From a checkpoint of a small transformer trained on Wikipedia.
Size: 8 layers, MLP 1536 SwiGLU, vocabulary 3053, 19.7M parameters.
Architecture: RMSNorm before each block, no biases in attention or MLP, normalized queries and keys.
Each number is 500 + 50 x the weight over its row's rms, rounded and kept within 0 to 999. Layers, rows and columns count from 0. Numbers have three digits each. The size before them is the row's rms in percent of the matrix's.

# layer 5 MLP down (transposed), 1536x384, rms 0.258, rows 1047-1061, columns 320-383
096:502434523475405453479459452481444478451520459483535455483514512471430512444528450490431487568391523451537451369489510488537484541592433529445455596515559445452489523576459422499492489501660509
100:487484513605531463463432455420500567535427531516419497496468406529487513537505467466403537539560626516503510471462535506530502465470444580530494506579547610493520468532428563504444478479567482
102:468463601534454481630488485528509385515536504478566547533509420564418532511427498588527545519432519475551538583472556489561421583474569436491559459570598470589488553430447489533457549485444460
104:493515483549464498550513470397502498525606445499496502544515522493561438444437559465547481521531572453492603540472543506525485550399580551545434481622544546479578580548568457558540414472531446
109:519550594422521530483400513483600559576486542439562506540485551497496527582465563454515453400568571540542543526471493541482502473528580471412421600510477542410517464511458555527582447496331520
097:470473535433466343437430534446419517456527511479571560472459515533555574404537421514591480550476460525543549498517618499528526497456556451525501495458599435458521422425515480528523509486543475
104:522545471492445489515485465388527346464474516531455455536548443551465421582457531526437609567468417495465561552491584551513457450481566456569487477520487567611397581469480597481539484474479530
095:555507520424502532489476611459483522510500479505513514520435537612506410516460438436435435579494474481630498500512537534526463478559490570432444414508509528456508494495579476519511559499464355
100:525591510556434500436523467505464590638522501492491480450547501442360589539528491478407544488512614534535482547484459541417491441533459471443534480540416537430536461484476469666439484479465545
099:472594401519472440480460609588436440548508562514487443475617525547496453508570482497564492578497468539482509474582475482601477501432485419526494618481498527453482545432476447534441386517551492
100:472558543478487475472494436512555532488453447478429485443493583607452500544486474498477442318495491583566578427593558503582460448477520415462503517583582385569514516537382482471486531568518561
093:500466570444483491595454440518545389445518451401467568574546544528477510478516460530573491452418409552418524494494489436430521477490394525512435474485459466577566585575510532502516543487447532
099:469462468441446467579407478453545512491500505428450498591492506538556522508631514433428571410537552474491473479566577583522516546464521541502482525491455584494461486552494395480447561462484458
094:486449464417457387551522446440458322409534583646518477473395416518499455516466544450469514536600424395494444504459514500505463496482448494587503415432499412402516504485507509457529543422623387
102:498531525570473466451517512510576529496585535375453452551532458547555433512510432516591439527480579526475487387515478524530474542556551558582524505482528468533490486535467541501434422563427503
# layer 5 MLP gate, 1536x384, rms 0.254, rows 1048-1061, columns 320-383
102:444559557506513512595485556546507546468567547568493508500535530539510495449616528477427477564481457563469536536552469376518500447528469425550499533473532591451485511532554416489492511530523580
102:471499547489493499549565476475460418585508506506529433464508473565498541448553562462531557484543471550539519446533522555469509362383471484484445485548572454601465533462523416617411459503543460
097:469506475545507443429473520543591492449463544527431451457414637485574407545510505479527558498560510551524469528476513530555456448415538555505446501526410467475586427557504498504515450503579492
104:435474493583600537552518521443563493562488553469477484511549553466476549464502523575543509564519517470578422543436449537600541478459581594476462489446555480381516448343402564551580557486466433
092:540520440461466532585578517437469503604552489527394459481460522545511477489537629569422473526493531445454521440500521494527443575454507501496534509541472495494461503523409535490492433484539543
105:484499503537534549491503443510527467492414502506407484482510494483392456512551474448519529474504463534524511545485588544501552525468537580546571473432540516477498470452450533476458487416420500
096:516554516511557594537509426447480484472446644504427500521521480509490380526501497412508543491514497550571509532524366523419465464462547514441488431486456492569543502440472582507536483597527557
101:522528516463437556453544525461472451541522472506490603519430533374477442463449532428470451490509386536458465602461474507544525556502491511497515538566502573435521571481531425491490509560552538
103:457543507481529463562495427532469557463400495519424448448430552500520455497511481511432494413487544478499515491543403525422445463548507477468498487455539430503447534443433563456523538539442465
095:543457543529438508594534529505381467536501419474499525454500493566525513673576550473544539461431509480564498615471444510496525447567452519536487437484482577484544521522505538465473583492490401
097:524460505568435517617528461516489439536476518550536434498563555480517449509518563497632475448489462622527520450537422503554557470478485574463515421468509418453432506535575622501506465480453476
100:470601418557592452510559431517513549543435487444482498414598399574473533461516567479492440463398566474560588460453559493455563477547455484469495562567566533399505485464388523510513509473502429
088:511433435457563558455479561488508505521560528495437552521569402511409561443530497657421513561456545555599520461496486471482530592441529508414445471487565523576514543392582530578489525525387489
100:477450513474459576504553492455488389414476443491501501496581592497489482564498493463473407526550507477479383416585488482555499485489501500541516543340474530492485444494510490522519485555470606
# layer 5 MLP up, 1536x384, rms 0.268, rows 1048-1061, columns 320-383
097:538555560536527489462575488482410524480465516578480508508488537503452511417432524448470542471553452539426549567547459580463404442561388420482487494521502484494493500536573460562443506473473574
105:455397511517476459520477529493558460512529457489482477566536570509571515542479318596581516507431508540512491591494451491591473396547393589556394571502462468481601449527494516485542470597436370
104:453581537395488420486406474500479472477547544466552551440514516538423481494616599387503516492568458522528553627436519588465495456411450405508510540454461501519473456483432522569478524443457544
105:498501500500484412430564508520545465472439448494441578562474490456445521537442389518464476559480520511544549535576530463532414542470534507461482563456489464547446460447468486477509578549497462
094:596536498529433602554498458484532452524506507472497467544509469580560490463474524539491491510551427475486542580428479605522458398496475530514481467505501509520467574496421482394515591547429465
099:610598428474499557540545459522442494535509567546507430502489457443539519531502488490544457560429554500529488540505471499576393510539501575529481519523453473494573536481470596482465549578447580
101:556543545523473534405467557431479507529525440521554539530491469469471529429506552495529548511504491508484453435515524547504421531481523519429569529476452425530536469629462477425456496526484513
101:509418533485553424482451566500512536471482483453657545502556494552490543541509549452578557410457448593463460502539602446509441506510506560492543415605470557525553468502534445546597483467564495
103:509477536590539461382644454461609493496565515499553483515467573437533497449582487464464491514476499555510493445518402536558495566528593394396497626454480535496476427544512485448528497488506461
095:472477453483445452550445512562516492590502495549486508464485488493511446524557385529595487363420515512518464467464533622587527459417568549540559516531479573495519589414458557550511501535460529
099:461435528493422454482566516579518514513358496496526520517414572566530530502507484591485419542564468538483485403460455588516479616498516401584505510564550460495568528570418499420529507533399488
098:514448386545534576588510540449530509517384528481536447507551491430490481398592402504456504527413485477524494499551477557540494566451497524506519478417577588528539586466427489507502416520519456
082:561430503550578545470583566498522438528583537528446534436524428495417513474506452581421531543500547525575517485484482524481407498480489469452417455416583476557468584477536533539474548526436463
097:586504461603496445510524538529476540487470532557449413504467441617454522543497477522574510384496517556564476546513515645507464543481562458606502545545446491491515460461508480477477502497527388